python train.py --n_layer=9 --d_model=512 --n_head=3 --n_kv_head=1 --head_dim=128 --d_mlp=1024 --vocab_size=8192 --activation="swiglu" --norm="rmsnorm" --norm_place="pre" --norm_eps=1e-05 --positions="rope" --rope_base=33700.0 --rope_fraction=1.0 --qk_norm=true --attn_scale=0.0884 --bias="none" --tie_embeddings=false --parallel_block=false --init="uniform" --init_std_qkv=0.0244 --init_std_o=0.0 --init_std_up=0.0244 --init_std_down=0.0 --optimizer="ademamix" --lr=0.000307 --beta1=0.9 --weight_decay=0.18 --lr_head=0.00585 --warmup_steps=429 --schedule="wsd" --decay_fraction=0.586 --decay_shape="linear" --final_lr_fraction=0.0 --batch_tokens=131072 --seq_len=512 --doc_mask=true --z_loss=0.0001 --train_tokens=1449000000 --steps=11055 --dataset="wikipedia_en"
Each number is 200 + 20 x the weight over its row's rms, rounded and kept within 0 to 999. Layers, rows and columns count from 0. The size before them is the row's rms in percent of the matrix's.

# gate: layer 4 MLP gate, 1024x512, rms 0.0533, rows 904-921, columns 256-383
# up: layer 4 MLP up, 1024x512, rms 0.0536, rows 904-921, columns 256-383
# down: layer 4 MLP down (transposed), 1024x512, rms 0.0497, rows 904-921, columns 256-383
gate904,102,212,184,223,185,224,198,187,214,178,149,200,205,226,195,202,224,191,187,178,200,187,206,188,218,194,206,177,195,202,198,196,213,206,205,153,196,136,173,185,217,203,199,204,184,183,178,176,180,200,210,222,201,213,218,171,207,186,226,228,227,223,205,200,164,221,206,200,215,214,166,207,209,212,194,226,206,177,180,161,203,209,183,208,190,210,210,191,224,198,192,187,205,177,196,200,173,199,221,198,212,230,185,222,223,184,167,185,203,229,201,204,175,192,202,194,166,163,190,179,184,164,217,183,226,216,190,208,174
up904,099,187,220,227,196,204,205,213,165,174,213,177,192,182,187,198,231,204,157,197,163,205,201,234,185,192,230,188,229,218,204,184,213,215,220,181,173,196,218,203,227,229,218,189,206,198,222,168,218,215,203,232,190,176,197,200,224,208,225,188,202,207,182,184,225,196,199,188,194,236,201,215,205,202,199,233,233,233,221,205,170,184,209,214,203,172,193,195,187,183,201,200,189,216,205,220,209,180,175,183,231,207,210,187,207,231,219,191,208,204,220,209,189,205,193,233,207,184,203,218,160,168,202,219,222,206,171,208,212
down904,102,233,186,176,193,193,193,188,208,236,189,209,195,201,182,169,189,189,174,212,179,190,181,226,192,171,168,192,234,186,177,224,173,206,206,191,213,155,185,203,191,215,194,177,183,180,173,213,228,234,193,210,223,222,235,192,193,173,201,208,200,218,172,204,168,198,204,220,198,173,171,166,211,241,200,197,195,185,175,194,205,204,204,204,205,200,210,162,239,205,204,207,239,185,174,203,175,186,197,196,206,215,170,207,161,171,144,183,160,197,172,158,186,182,212,219,189,172,194,179,201,221,217,200,228,177,146,210,177
gate905,099,200,227,187,175,211,200,193,183,192,196,168,211,198,215,227,209,195,184,233,174,219,192,199,195,212,190,215,202,219,188,203,227,204,194,183,207,218,203,210,214,198,187,172,190,204,172,217,217,169,188,245,183,219,198,205,183,219,194,210,180,205,213,147,233,242,190,174,208,215,188,213,186,190,212,187,176,224,195,209,226,176,166,172,180,213,174,171,173,192,200,214,163,202,191,224,180,197,224,212,186,217,192,185,188,216,212,172,167,229,165,204,192,177,214,214,194,189,219,211,225,229,167,204,190,210,204,188,216
up905,101,203,210,236,185,227,186,240,204,207,216,190,186,183,191,209,185,209,185,183,203,204,203,238,195,177,170,183,221,237,185,183,219,199,187,221,223,207,159,223,190,224,239,227,201,210,196,227,214,187,218,194,182,228,175,227,200,192,164,208,204,187,205,209,189,215,208,193,176,206,203,228,232,205,185,212,206,202,198,221,173,183,241,231,220,189,204,168,189,198,207,190,174,219,191,191,199,208,176,217,239,194,224,228,219,191,192,257,218,186,225,188,211,184,196,231,190,215,232,200,194,172,176,221,196,198,232,205,220
down905,101,204,190,188,206,191,191,199,177,252,211,205,222,184,188,195,189,224,222,199,195,197,219,174,210,197,240,218,227,209,204,222,187,193,225,173,202,188,187,219,179,239,210,216,224,207,156,199,204,185,171,188,182,198,218,173,194,184,200,192,203,175,180,174,190,194,192,215,200,181,206,192,198,207,196,198,224,172,222,192,210,226,227,234,229,204,209,177,227,150,195,209,224,221,214,221,222,156,199,170,183,230,201,191,230,137,248,222,242,215,243,211,221,212,189,193,190,207,198,179,209,172,245,173,206,201,221,182,182
gate906,096,240,162,196,187,217,184,191,200,198,217,217,216,222,199,186,186,229,217,179,204,216,227,197,213,193,213,208,191,176,189,184,202,227,213,186,200,184,185,247,217,185,181,201,213,221,172,178,231,198,180,224,234,202,232,215,211,201,167,180,188,210,229,234,246,201,184,199,192,202,199,215,194,182,197,209,181,224,204,212,166,219,201,190,176,216,205,200,170,206,221,208,179,203,183,227,239,133,208,185,188,184,184,241,207,197,180,200,186,175,207,219,191,186,192,206,225,224,199,214,172,183,202,183,189,191,195,206,227
up906,103,184,192,211,205,194,183,227,185,235,210,197,176,212,236,205,218,205,235,180,214,201,191,214,163,188,208,245,217,195,190,207,234,227,164,204,215,209,227,192,226,173,175,180,188,202,184,204,209,204,158,207,193,201,191,207,200,203,184,226,210,223,199,215,190,194,202,166,198,200,193,206,181,200,195,201,176,168,203,174,224,187,218,188,247,194,222,232,188,179,184,188,222,203,208,257,176,213,192,194,231,206,195,211,198,184,210,199,195,175,210,196,207,194,203,183,195,199,175,192,201,200,154,211,166,183,208,190,169
down906,108,190,173,183,212,223,201,225,169,191,174,216,218,192,223,192,184,219,233,186,206,189,167,203,191,164,206,222,215,180,203,184,194,199,197,200,216,215,219,214,228,228,189,142,195,210,191,217,216,183,220,198,186,169,208,194,187,216,175,195,248,177,223,174,183,198,197,177,182,224,214,193,201,182,179,192,189,182,206,207,214,221,180,196,222,186,178,191,185,205,180,198,188,183,168,212,181,212,171,185,208,200,153,233,236,190,227,238,195,205,206,150,209,194,211,193,182,201,175,202,189,199,185,213,214,182,194,241,227
gate907,094,209,187,216,170,179,230,219,202,225,208,175,186,167,196,177,208,194,162,198,209,203,195,162,196,204,211,229,204,188,199,220,200,179,221,186,258,188,195,229,165,223,199,182,196,193,194,215,222,183,159,173,231,208,223,225,196,182,204,219,211,225,229,206,203,153,190,207,235,219,187,181,240,226,200,208,191,208,236,183,180,221,218,194,208,203,212,217,173,208,194,188,223,242,218,186,161,167,236,189,184,221,214,178,224,173,195,211,200,207,209,194,203,201,170,169,216,209,207,202,192,201,180,198,188,193,161,174,177
up907,100,217,213,197,168,204,196,216,208,209,216,150,197,181,196,219,185,184,193,202,205,172,215,221,210,209,196,218,232,170,193,207,176,182,191,207,202,189,171,219,183,230,193,192,237,192,249,201,207,175,205,220,212,208,216,224,209,219,209,170,193,198,166,197,176,214,215,204,214,207,176,180,186,198,202,172,224,154,168,206,218,206,208,197,191,210,168,160,218,172,205,220,173,207,213,189,172,202,213,193,225,216,213,197,227,209,219,221,179,205,204,209,219,201,193,224,206,227,210,195,187,191,188,209,206,194,196,178,225
down907,103,214,195,211,201,189,204,218,199,152,197,200,208,199,193,198,195,213,219,200,235,204,189,188,195,196,191,200,203,188,177,191,212,218,220,174,209,200,187,194,199,211,194,212,208,200,209,206,148,214,225,225,179,178,208,179,207,220,209,181,188,166,208,198,166,194,209,224,221,203,193,166,208,219,168,143,202,180,180,207,227,214,191,176,208,208,216,173,196,182,216,212,205,190,216,226,217,182,184,171,220,169,204,235,201,209,224,207,218,196,201,202,214,193,210,263,213,198,223,226,179,192,168,196,206,224,214,220,203
gate908,097,181,219,156,193,217,165,185,202,187,199,216,197,196,181,210,218,139,182,200,188,201,215,201,196,216,224,190,186,214,126,192,235,228,213,231,200,191,197,197,178,185,185,209,220,216,165,171,221,212,170,180,200,203,200,178,159,175,181,192,223,201,211,170,196,195,192,195,220,215,205,208,170,222,178,204,225,208,214,247,189,197,221,217,201,172,200,236,182,179,186,195,180,227,177,198,193,172,224,201,159,222,206,198,187,206,196,220,177,203,169,173,250,214,189,176,200,188,221,185,193,217,223,219,218,167,181,214,236
up908,100,193,193,228,199,199,207,201,182,173,194,192,154,213,186,230,211,173,172,185,231,224,221,185,209,205,183,201,198,207,205,226,252,187,199,226,220,215,185,199,213,182,167,197,211,165,227,199,201,218,194,179,238,195,219,230,190,204,217,215,156,172,181,239,207,209,200,227,192,225,183,189,192,219,229,219,193,187,216,178,190,176,182,175,194,226,157,201,174,204,210,205,225,219,215,160,217,165,196,170,206,231,217,164,214,212,218,212,204,191,187,197,203,193,218,202,215,214,219,197,203,182,189,216,226,235,177,191,258
down908,104,214,183,215,240,192,171,197,173,187,206,239,206,203,183,187,197,204,218,211,218,227,172,182,181,205,186,194,167,185,189,216,196,196,180,254,218,238,179,207,182,174,216,228,209,228,163,194,203,195,142,212,203,203,215,183,220,177,220,194,184,173,204,214,178,210,204,201,186,214,195,209,218,187,181,197,193,147,231,205,178,204,214,215,186,186,203,221,181,162,218,193,226,174,207,197,225,185,197,171,179,183,191,233,184,170,204,217,197,211,217,210,171,239,198,199,225,198,214,202,177,198,232,205,177,184,201,211,220
gate909,102,197,214,180,192,192,215,202,183,206,196,184,204,232,232,215,207,189,171,198,200,232,181,155,198,238,236,217,195,208,196,207,201,236,198,173,182,252,221,206,190,203,226,217,213,239,225,177,253,212,199,244,183,218,206,206,211,174,167,174,227,242,190,249,208,211,199,192,193,215,202,228,195,206,216,232,191,204,174,190,194,197,155,187,165,195,215,186,216,205,207,194,204,212,171,233,199,194,218,184,232,189,200,153,160,167,174,193,187,166,181,234,210,205,221,197,210,189,199,209,192,181,181,211,208,215,192,247,189
up909,103,214,228,208,216,250,186,212,203,219,228,216,253,209,200,195,190,208,195,204,208,197,185,211,248,215,172,219,231,197,189,179,193,198,206,205,185,203,194,205,217,180,203,219,164,178,200,197,214,216,210,207,193,197,205,244,228,235,185,206,199,186,222,204,169,223,208,203,163,231,172,205,189,221,238,181,226,206,194,208,226,207,181,203,174,186,183,183,185,182,162,181,163,154,235,163,227,212,223,247,191,182,197,219,154,213,233,197,190,187,177,217,183,205,219,168,148,237,194,189,199,188,221,174,192,212,217,200,209
down909,104,199,212,195,154,178,205,197,213,194,207,179,199,210,192,204,196,202,206,213,198,227,175,204,197,177,227,221,238,210,216,178,213,185,183,192,248,219,200,192,165,190,194,179,145,178,198,197,228,187,210,178,202,183,221,213,183,185,180,217,200,210,209,195,200,224,233,241,214,178,200,206,208,220,216,187,208,223,212,182,225,183,183,200,237,210,215,204,198,217,241,160,209,163,259,221,202,215,196,186,202,180,199,224,224,212,192,192,205,223,177,201,203,188,190,198,190,228,213,193,181,182,235,206,218,175,209,202,208
gate910,109,211,219,166,220,233,184,180,209,184,192,197,201,196,190,221,169,206,203,187,186,187,202,188,185,182,243,199,231,209,212,194,202,210,204,214,200,210,209,231,207,192,228,196,208,204,224,210,244,205,163,197,218,183,222,167,192,198,180,192,193,190,198,237,167,227,161,211,215,202,203,208,222,186,188,206,211,192,192,205,186,204,213,239,190,224,211,191,157,186,193,223,210,199,167,227,190,173,186,165,219,213,214,220,187,200,201,187,182,158,165,205,168,231,220,222,161,173,188,201,174,187,209,196,206,218,181,229,197
up910,103,194,213,178,183,149,185,188,187,178,205,211,153,155,201,196,218,228,217,211,191,209,225,179,178,183,204,209,231,203,168,168,212,168,184,146,234,184,227,169,187,197,219,171,192,216,216,187,216,191,199,218,220,158,220,215,229,197,174,200,181,178,181,208,200,169,147,187,180,205,222,202,175,230,187,201,200,239,193,181,222,202,198,176,207,218,263,177,223,194,187,171,206,171,227,201,198,208,181,161,179,160,196,196,202,204,191,214,180,226,195,188,209,214,222,174,173,247,187,204,191,195,187,202,196,200,220,220,215
down910,104,215,200,208,194,222,221,210,237,191,198,212,238,207,201,213,162,239,205,202,202,226,174,220,161,176,221,247,165,211,163,184,202,217,184,211,220,176,185,171,179,225,229,210,213,206,211,200,195,227,194,197,172,187,189,191,196,237,226,192,214,208,209,201,192,170,188,184,200,202,192,191,215,231,199,224,230,189,172,193,218,222,182,196,185,191,195,194,183,217,188,191,233,228,232,182,174,174,198,175,212,169,193,209,204,183,203,194,206,200,232,168,184,166,223,182,191,184,190,220,198,197,227,163,204,237,212,183,187
gate911,088,201,199,241,184,220,182,195,206,199,216,228,194,199,204,202,186,207,208,209,215,218,233,179,202,218,198,164,225,164,206,219,171,209,200,195,200,166,178,275,217,211,181,217,183,229,215,244,198,222,184,207,201,214,176,234,221,244,219,201,194,195,196,217,191,234,225,232,229,247,192,245,207,217,207,188,232,165,224,196,210,197,207,181,179,228,200,218,228,180,215,215,197,191,222,181,168,212,213,231,188,167,163,230,170,200,181,187,188,221,194,192,202,162,193,176,195,212,157,205,201,214,222,195,215,159,202,218,194
up911,093,177,193,201,219,198,230,195,194,217,182,183,177,206,201,191,252,190,181,166,191,222,202,190,211,192,226,232,196,205,208,207,213,207,153,195,255,174,178,148,191,220,211,202,198,193,181,185,197,227,178,206,206,185,213,190,157,184,178,207,162,206,194,207,204,221,172,181,198,203,213,227,165,193,169,230,196,201,190,188,199,207,196,204,205,209,206,180,208,197,184,196,206,212,211,206,224,204,172,164,206,172,236,180,234,218,176,179,189,183,213,186,191,226,188,184,205,162,205,215,204,173,224,206,185,218,214,197,188
down911,094,186,209,210,205,185,216,172,213,245,187,166,190,188,212,169,198,177,177,193,199,223,220,220,201,216,197,230,190,198,211,214,194,207,224,188,206,165,190,203,237,211,215,200,174,234,181,228,212,201,219,219,213,198,220,190,198,229,203,208,191,210,192,220,191,195,224,208,177,224,201,199,205,199,178,223,171,252,195,169,229,204,186,214,212,216,200,188,186,254,176,188,218,203,234,216,200,212,220,213,209,190,190,199,193,200,192,179,170,217,202,221,210,221,211,232,241,217,223,218,203,191,182,168,196,188,177,188,196
gate912,089,198,163,208,198,194,171,224,209,200,220,198,240,180,231,180,199,225,204,186,206,200,221,186,183,197,216,234,181,179,165,182,169,209,208,215,198,207,221,201,191,227,223,177,210,164,201,228,165,200,201,209,219,180,191,185,222,209,198,206,186,177,200,229,205,171,201,195,229,232,211,191,219,162,213,223,194,203,193,188,188,236,190,170,210,208,171,242,211,217,175,222,206,192,184,237,222,207,195,178,223,194,172,206,200,208,227,178,185,232,185,189,228,207,214,200,179,195,200,191,194,198,188,173,199,256,185,185,194
up912,098,198,179,216,196,217,174,202,197,192,220,208,281,199,191,180,187,204,173,158,200,198,170,170,198,204,197,210,190,200,199,149,212,161,225,191,181,154,207,230,222,208,218,178,204,156,208,161,185,212,211,222,179,146,209,194,238,173,196,213,195,206,209,207,205,183,187,186,193,214,183,217,226,212,202,251,195,193,171,204,189,194,187,197,219,208,203,185,203,207,195,209,230,193,246,221,206,225,216,198,231,188,195,207,213,198,217,207,201,175,172,208,209,205,225,197,205,199,179,179,201,173,180,205,207,231,178,181,211
down912,095,190,204,181,228,209,191,218,191,156,200,183,234,193,220,196,212,205,193,193,171,191,200,225,221,188,180,192,201,188,180,225,177,217,193,214,181,180,154,202,221,217,201,195,195,204,227,169,194,223,213,202,206,197,166,220,207,194,190,231,188,183,217,192,203,208,192,198,194,223,180,208,171,222,215,190,193,186,206,198,195,197,218,237,217,204,210,213,205,198,193,218,195,177,218,187,247,213,191,162,180,218,205,198,197,212,160,204,192,182,179,200,181,180,210,178,210,191,174,200,200,210,214,193,235,161,178,217,230
gate913,099,220,227,222,212,189,197,183,157,208,216,155,194,211,198,207,201,231,214,172,190,211,177,212,219,210,223,209,193,180,220,226,175,215,201,222,205,191,220,194,173,189,219,179,196,202,202,188,227,172,173,213,170,177,221,220,183,178,185,207,170,204,184,197,217,237,258,186,175,196,212,227,157,209,205,230,227,204,195,203,219,173,183,204,183,197,203,168,204,188,221,193,208,183,208,217,204,189,234,178,179,261,208,235,206,186,203,207,233,188,215,188,188,200,150,218,184,202,166,201,168,155,197,183,203,186,223,214,187
up913,100,212,198,214,204,203,203,201,195,167,213,210,179,227,175,178,196,210,221,172,197,176,199,206,206,204,155,182,180,216,202,193,195,194,233,194,228,192,192,200,212,200,149,159,196,161,220,216,184,230,175,186,213,239,200,231,226,181,189,173,243,197,196,224,168,169,191,200,209,188,208,201,233,223,184,228,207,176,237,179,214,226,200,178,186,242,175,194,208,210,218,221,189,176,201,175,167,155,174,207,218,207,196,239,170,184,230,202,191,196,236,224,217,203,184,169,185,173,195,209,205,192,210,239,195,166,209,220,211
down913,102,221,220,182,199,215,204,206,176,182,195,192,217,192,230,236,198,171,219,208,218,207,192,165,181,185,226,173,205,177,188,175,215,192,203,210,206,204,210,215,193,233,211,202,223,217,204,217,192,179,183,238,200,178,203,204,197,201,184,213,197,198,232,205,199,181,195,178,183,202,179,210,198,194,226,191,218,179,213,182,208,194,217,201,204,184,193,180,196,212,192,187,207,208,219,206,234,210,193,201,172,202,190,208,166,203,212,171,169,249,184,188,218,200,212,217,203,209,199,203,193,201,217,184,197,215,187,232,215
gate914,099,199,179,247,193,184,218,207,215,231,188,217,183,203,236,159,198,183,177,236,192,201,207,199,214,170,156,188,187,189,206,229,230,190,191,198,204,186,172,212,194,198,235,219,210,191,183,184,198,169,182,215,163,213,189,192,232,211,188,195,206,210,205,216,226,189,177,199,230,219,174,221,217,211,203,173,214,227,207,218,190,203,197,218,157,224,235,199,226,222,189,203,187,202,201,167,164,206,194,170,151,209,234,211,197,170,216,204,163,206,179,209,200,211,202,184,193,191,206,184,243,209,234,199,168,221,207,224,193
up914,098,204,197,217,160,192,203,194,212,207,180,158,232,210,221,200,196,199,217,177,185,190,208,185,190,174,192,193,203,180,220,186,226,162,182,168,197,155,239,192,229,177,218,200,220,222,193,195,182,197,197,187,206,192,207,192,237,182,142,209,241,199,211,204,209,221,219,201,191,180,197,187,232,225,232,181,189,204,200,175,237,228,186,225,192,215,187,204,211,178,193,215,171,178,252,193,204,201,173,190,176,199,188,218,227,171,200,213,201,219,179,197,240,210,217,150,207,235,179,193,191,222,204,196,181,176,177,200,217
down914,098,208,221,227,194,194,200,217,186,198,215,210,174,221,205,177,218,194,203,256,167,176,207,208,215,201,223,195,167,190,226,220,152,173,193,225,185,174,184,204,195,202,169,205,204,218,172,205,201,136,242,230,200,229,202,234,190,188,247,178,200,201,227,182,230,197,224,188,198,197,216,205,204,211,190,173,203,193,189,236,207,184,204,161,205,220,229,221,183,187,220,228,206,200,218,194,202,216,207,177,188,198,201,191,178,195,225,176,197,191,180,219,191,198,199,214,204,200,225,192,211,208,218,182,234,182,228,202,186
gate915,101,236,207,178,205,247,204,214,140,214,149,191,190,225,175,170,198,216,192,192,159,242,213,202,178,198,210,159,169,223,168,206,196,184,210,173,198,230,191,177,208,209,172,187,195,243,178,223,215,181,189,193,158,194,219,163,189,170,245,201,200,155,186,188,193,203,181,210,222,229,187,207,183,195,214,224,221,216,186,215,212,221,195,221,161,202,227,205,191,195,202,165,185,195,213,196,181,182,186,178,210,211,189,192,194,166,207,192,196,226,223,178,201,227,175,194,192,196,198,236,197,199,157,184,192,197,213,225,201
up915,099,178,207,198,197,216,204,226,208,186,197,227,229,180,172,181,209,200,200,188,206,190,230,192,223,181,172,205,209,174,206,193,180,229,201,190,178,197,177,185,191,166,182,185,219,212,216,188,167,200,168,244,197,199,162,198,210,179,179,210,188,193,195,207,185,155,212,209,195,226,213,219,184,195,146,197,216,193,172,223,196,205,187,188,187,163,235,199,201,187,202,185,215,184,189,214,188,179,175,175,192,185,189,183,157,188,168,218,232,196,200,221,202,194,184,228,188,168,232,231,238,171,197,212,192,211,201,184,224
down915,101,167,180,183,191,210,199,191,209,219,190,203,199,172,215,181,193,188,192,213,183,166,170,215,169,218,179,191,214,189,185,187,176,184,190,129,199,207,202,179,170,152,207,216,192,199,177,214,202,213,188,202,211,196,193,195,192,229,196,204,200,174,201,228,150,195,218,194,173,202,203,183,205,161,174,191,190,232,186,218,231,216,212,205,182,207,204,215,157,221,187,202,165,210,203,207,220,202,210,196,205,207,172,197,191,203,181,217,229,248,196,217,193,215,225,196,197,224,185,214,183,195,204,192,201,198,200,187,239
gate916,103,169,231,184,247,176,212,197,221,191,188,201,213,221,224,219,210,222,218,220,190,201,201,212,186,214,208,211,216,259,198,187,213,220,217,182,187,189,228,173,188,201,226,223,225,174,236,197,223,174,215,194,197,198,200,244,208,196,250,184,186,240,197,196,201,191,201,199,189,193,181,208,174,192,210,220,195,211,210,212,213,205,196,190,188,221,238,190,199,209,193,210,226,215,186,210,189,173,191,191,221,190,184,179,176,211,175,182,249,214,202,189,216,230,206,216,235,174,158,201,199,168,205,232,205,184,204,183,174
up916,102,211,218,205,163,203,190,179,194,195,210,200,212,221,199,187,185,203,197,174,209,239,210,187,202,199,174,205,174,157,205,184,232,197,190,199,177,231,209,211,194,187,196,215,232,206,167,181,215,182,227,221,202,212,210,176,187,204,172,212,197,216,198,215,176,197,209,190,203,184,214,178,211,202,220,212,168,194,185,187,207,193,197,181,216,169,237,197,228,212,200,196,194,213,252,233,200,206,210,190,190,171,204,241,180,179,226,226,197,220,199,171,227,166,183,193,185,215,221,211,195,182,195,218,218,183,196,167,196
down916,101,180,228,218,219,155,203,220,184,178,176,200,227,211,192,212,191,196,179,171,198,215,197,222,198,218,194,194,212,231,235,185,192,213,172,204,201,217,186,213,181,168,174,185,180,180,189,218,168,171,177,192,202,218,208,209,203,195,221,205,209,182,195,175,198,215,235,189,192,206,220,250,196,198,200,182,206,226,199,191,179,199,205,201,200,194,179,190,241,219,218,186,199,225,187,210,205,216,197,216,224,235,183,194,199,229,200,173,220,198,231,210,212,222,192,186,204,220,201,227,218,214,190,214,221,227,194,200,176
gate917,104,224,211,186,172,193,198,209,206,214,192,241,204,206,208,185,178,166,242,241,143,205,225,196,180,184,191,197,238,226,197,216,169,213,193,191,208,227,209,193,205,201,207,199,201,209,203,228,186,176,185,206,193,220,204,147,164,199,196,186,211,221,229,211,220,181,176,188,214,199,221,187,224,205,191,172,194,181,192,205,209,161,186,178,211,189,201,213,201,207,223,195,229,195,233,192,192,180,213,181,198,210,155,208,202,168,175,206,174,208,217,202,199,210,189,157,234,199,203,194,215,210,162,237,222,211,216,234,207
up917,097,206,197,202,215,201,201,195,197,165,203,174,203,174,153,232,198,218,191,222,188,191,205,196,158,213,221,231,222,192,183,209,200,229,202,193,212,257,196,210,226,222,249,170,183,180,188,221,202,180,212,205,197,199,221,212,210,209,215,222,218,178,170,201,190,232,166,200,178,213,186,184,215,237,193,209,188,222,202,153,190,218,144,178,154,217,187,201,220,199,222,186,210,227,239,220,237,175,220,149,204,218,213,209,208,204,170,186,192,200,198,239,138,204,172,214,212,213,237,186,186,155,192,221,207,207,217,188,207
down917,097,181,224,223,274,190,196,218,183,208,157,196,198,194,196,183,206,224,191,211,212,207,213,248,195,153,207,199,179,216,223,224,244,168,209,179,237,197,186,244,225,215,184,217,237,198,228,219,227,198,192,214,176,218,224,215,179,203,230,233,203,205,208,202,185,224,195,215,147,187,198,193,177,196,204,213,209,228,190,236,199,194,199,213,207,195,218,214,237,203,212,176,180,198,207,207,208,185,164,226,175,217,216,195,196,174,228,207,211,191,198,229,191,194,183,197,197,219,185,138,189,246,159,192,196,196,200,255,213
gate918,103,240,214,203,201,223,179,192,182,195,134,215,184,192,190,196,165,222,233,196,243,216,216,213,213,193,240,158,169,239,220,241,213,226,209,219,174,184,190,201,233,193,232,193,199,236,204,213,205,202,159,223,198,205,213,218,225,197,199,217,212,200,215,212,215,191,168,226,209,212,208,156,192,184,175,213,215,196,182,167,193,207,209,253,174,213,197,199,203,208,212,190,170,233,215,210,174,169,215,200,194,202,185,165,212,196,223,216,189,209,199,186,176,203,191,204,163,234,226,198,188,209,193,173,170,183,207,232,232
up918,105,194,189,215,186,196,185,210,204,220,209,194,209,163,222,196,180,170,204,231,203,225,202,197,189,174,193,219,205,191,212,198,183,194,190,238,202,171,185,195,171,185,199,189,221,200,220,216,212,225,219,167,176,219,194,221,176,181,192,198,205,207,209,192,204,211,170,213,240,182,170,215,181,219,192,227,186,195,210,180,230,203,214,184,240,216,164,211,184,184,206,173,198,213,179,216,174,210,224,177,199,203,202,210,212,203,190,170,209,166,177,200,223,198,183,207,187,212,195,210,166,185,204,207,180,190,201,216,200
down918,104,193,178,208,199,206,206,232,203,198,198,190,199,195,207,208,235,198,205,208,170,152,203,177,227,207,214,200,225,166,193,203,185,212,204,256,187,198,196,194,160,229,135,212,166,201,212,189,178,177,225,191,157,247,191,185,219,237,219,198,184,206,217,179,202,193,243,199,203,155,218,217,186,191,185,203,185,171,199,158,233,201,233,184,209,201,228,185,221,204,207,223,185,178,187,208,202,207,184,174,201,209,176,217,197,226,192,203,178,208,208,190,205,211,213,178,186,187,227,177,180,202,159,187,236,219,167,183,222
gate919,098,203,205,220,168,188,184,249,227,164,169,206,200,198,170,176,199,177,175,208,207,195,196,207,205,222,211,241,203,187,228,238,174,204,201,195,232,193,185,224,184,231,220,203,167,214,208,197,214,190,166,191,190,201,203,181,185,210,183,206,206,171,199,179,242,176,198,191,213,220,222,218,175,237,170,201,196,187,195,207,181,203,193,189,200,213,220,203,170,214,209,253,205,226,215,215,212,192,196,210,185,209,197,196,234,241,207,212,191,182,186,179,171,226,212,203,182,195,200,234,201,165,199,183,181,210,217,200,198
up919,102,189,202,232,204,199,187,178,204,188,194,221,206,213,210,195,195,179,198,213,211,156,227,202,183,228,173,199,186,218,212,219,215,184,196,199,164,225,202,218,154,212,197,157,191,194,234,212,186,237,207,200,199,195,179,190,222,182,202,187,202,187,221,219,216,223,175,166,165,177,214,199,192,195,206,154,207,214,228,235,198,164,200,193,197,219,218,224,188,182,230,237,200,192,170,229,221,218,191,232,174,204,193,205,158,208,220,188,226,241,218,178,200,189,208,230,213,233,215,203,238,209,228,188,236,209,213,208,182
down919,099,187,224,217,204,173,153,191,151,186,173,206,198,211,205,195,230,188,173,229,200,207,212,175,215,185,191,209,167,217,227,216,227,185,203,211,226,217,189,199,212,188,219,211,206,220,230,179,181,195,197,198,224,224,206,188,208,211,182,161,162,243,198,201,223,204,191,200,227,203,174,194,217,208,187,194,182,152,215,186,200,215,203,195,179,205,196,201,213,204,199,173,197,189,209,205,210,208,204,191,194,203,186,180,179,191,188,218,190,225,210,209,130,164,210,197,239,214,201,205,191,164,206,203,204,167,186,179,193
gate920,099,209,209,167,208,223,234,193,226,190,216,211,190,192,192,224,183,207,209,225,193,194,208,165,208,225,214,192,200,182,226,200,234,209,190,207,167,173,219,207,180,197,193,240,217,231,208,211,174,230,200,198,239,203,193,204,182,191,206,219,171,182,181,186,150,220,191,203,184,199,230,178,220,188,167,214,170,168,180,164,201,209,274,186,197,199,189,209,220,236,202,194,193,201,184,194,205,183,188,211,209,192,165,187,209,182,215,203,219,214,221,237,210,175,195,203,245,205,190,198,201,219,212,171,207,176,231,216,192
up920,095,200,215,186,173,208,172,211,198,195,190,211,194,204,234,222,205,203,205,193,180,201,231,195,166,226,180,166,213,221,182,192,189,204,191,205,199,216,197,179,218,219,170,206,232,224,215,232,196,191,222,164,218,191,224,190,180,185,200,181,202,215,207,218,199,208,216,176,213,228,140,169,187,198,223,211,220,207,198,191,206,175,208,184,231,199,211,174,222,194,193,205,203,198,242,215,193,163,195,183,204,188,155,193,189,177,191,180,197,167,180,188,192,206,209,189,222,226,213,192,203,190,179,211,205,165,188,212,220
down920,096,213,215,217,183,225,204,204,204,193,168,170,190,217,203,172,190,203,186,198,199,157,214,218,221,235,167,186,227,201,192,201,221,177,190,183,206,187,182,200,185,226,207,198,175,227,193,194,240,222,143,189,164,204,205,220,178,227,222,201,177,187,181,205,166,220,199,215,173,225,191,216,182,196,197,222,230,231,214,196,184,203,168,194,202,209,188,171,185,222,235,214,172,213,230,193,191,228,199,187,218,240,213,172,177,152,195,207,227,206,196,201,213,191,196,218,156,185,219,224,177,242,182,200,196,223,183,231,189
gate921,102,209,191,184,198,220,157,248,206,209,172,210,219,186,205,180,178,181,196,207,178,186,198,196,238,181,203,201,199,215,156,223,168,195,232,184,178,236,187,188,142,187,177,196,226,238,195,166,160,200,162,228,197,204,172,223,217,230,231,203,217,212,199,239,224,193,237,196,180,200,198,206,200,210,219,214,178,190,238,201,225,180,215,203,177,216,181,210,188,210,243,190,230,203,220,186,198,153,224,196,191,171,172,192,216,196,202,236,203,198,224,195,248,206,195,183,208,156,185,189,226,192,226,163,206,152,194,212,184
up921,104,189,213,199,196,186,182,186,208,222,197,233,230,216,226,170,224,194,234,206,202,197,218,217,226,154,235,216,208,215,211,189,251,244,208,198,222,225,185,207,177,185,219,202,223,206,233,185,225,224,191,189,199,216,194,189,214,200,202,216,190,195,240,228,202,194,204,210,211,163,183,185,175,195,195,169,208,188,153,178,215,207,203,227,172,176,188,202,208,202,195,188,215,195,167,171,205,218,246,230,200,228,209,169,199,230,208,187,203,207,192,188,185,214,194,179,204,204,184,191,226,229,209,201,223,204,181,227,206
down921,106,188,173,217,205,196,174,199,214,202,184,206,208,192,219,238,185,209,211,227,204,199,215,205,200,179,191,200,187,194,147,165,199,213,188,235,239,202,190,216,193,195,219,177,228,206,226,238,203,201,193,221,198,190,191,210,193,213,176,193,191,178,193,202,210,248,237,175,208,203,183,179,217,186,217,209,158,214,189,221,217,217,202,204,218,187,185,160,210,163,176,170,196,200,222,184,195,242,211,196,155,147,191,186,212,218,172,197,178,187,210,207,180,209,209,242,215,218,185,209,224,193,222,207,229,178,188,189,210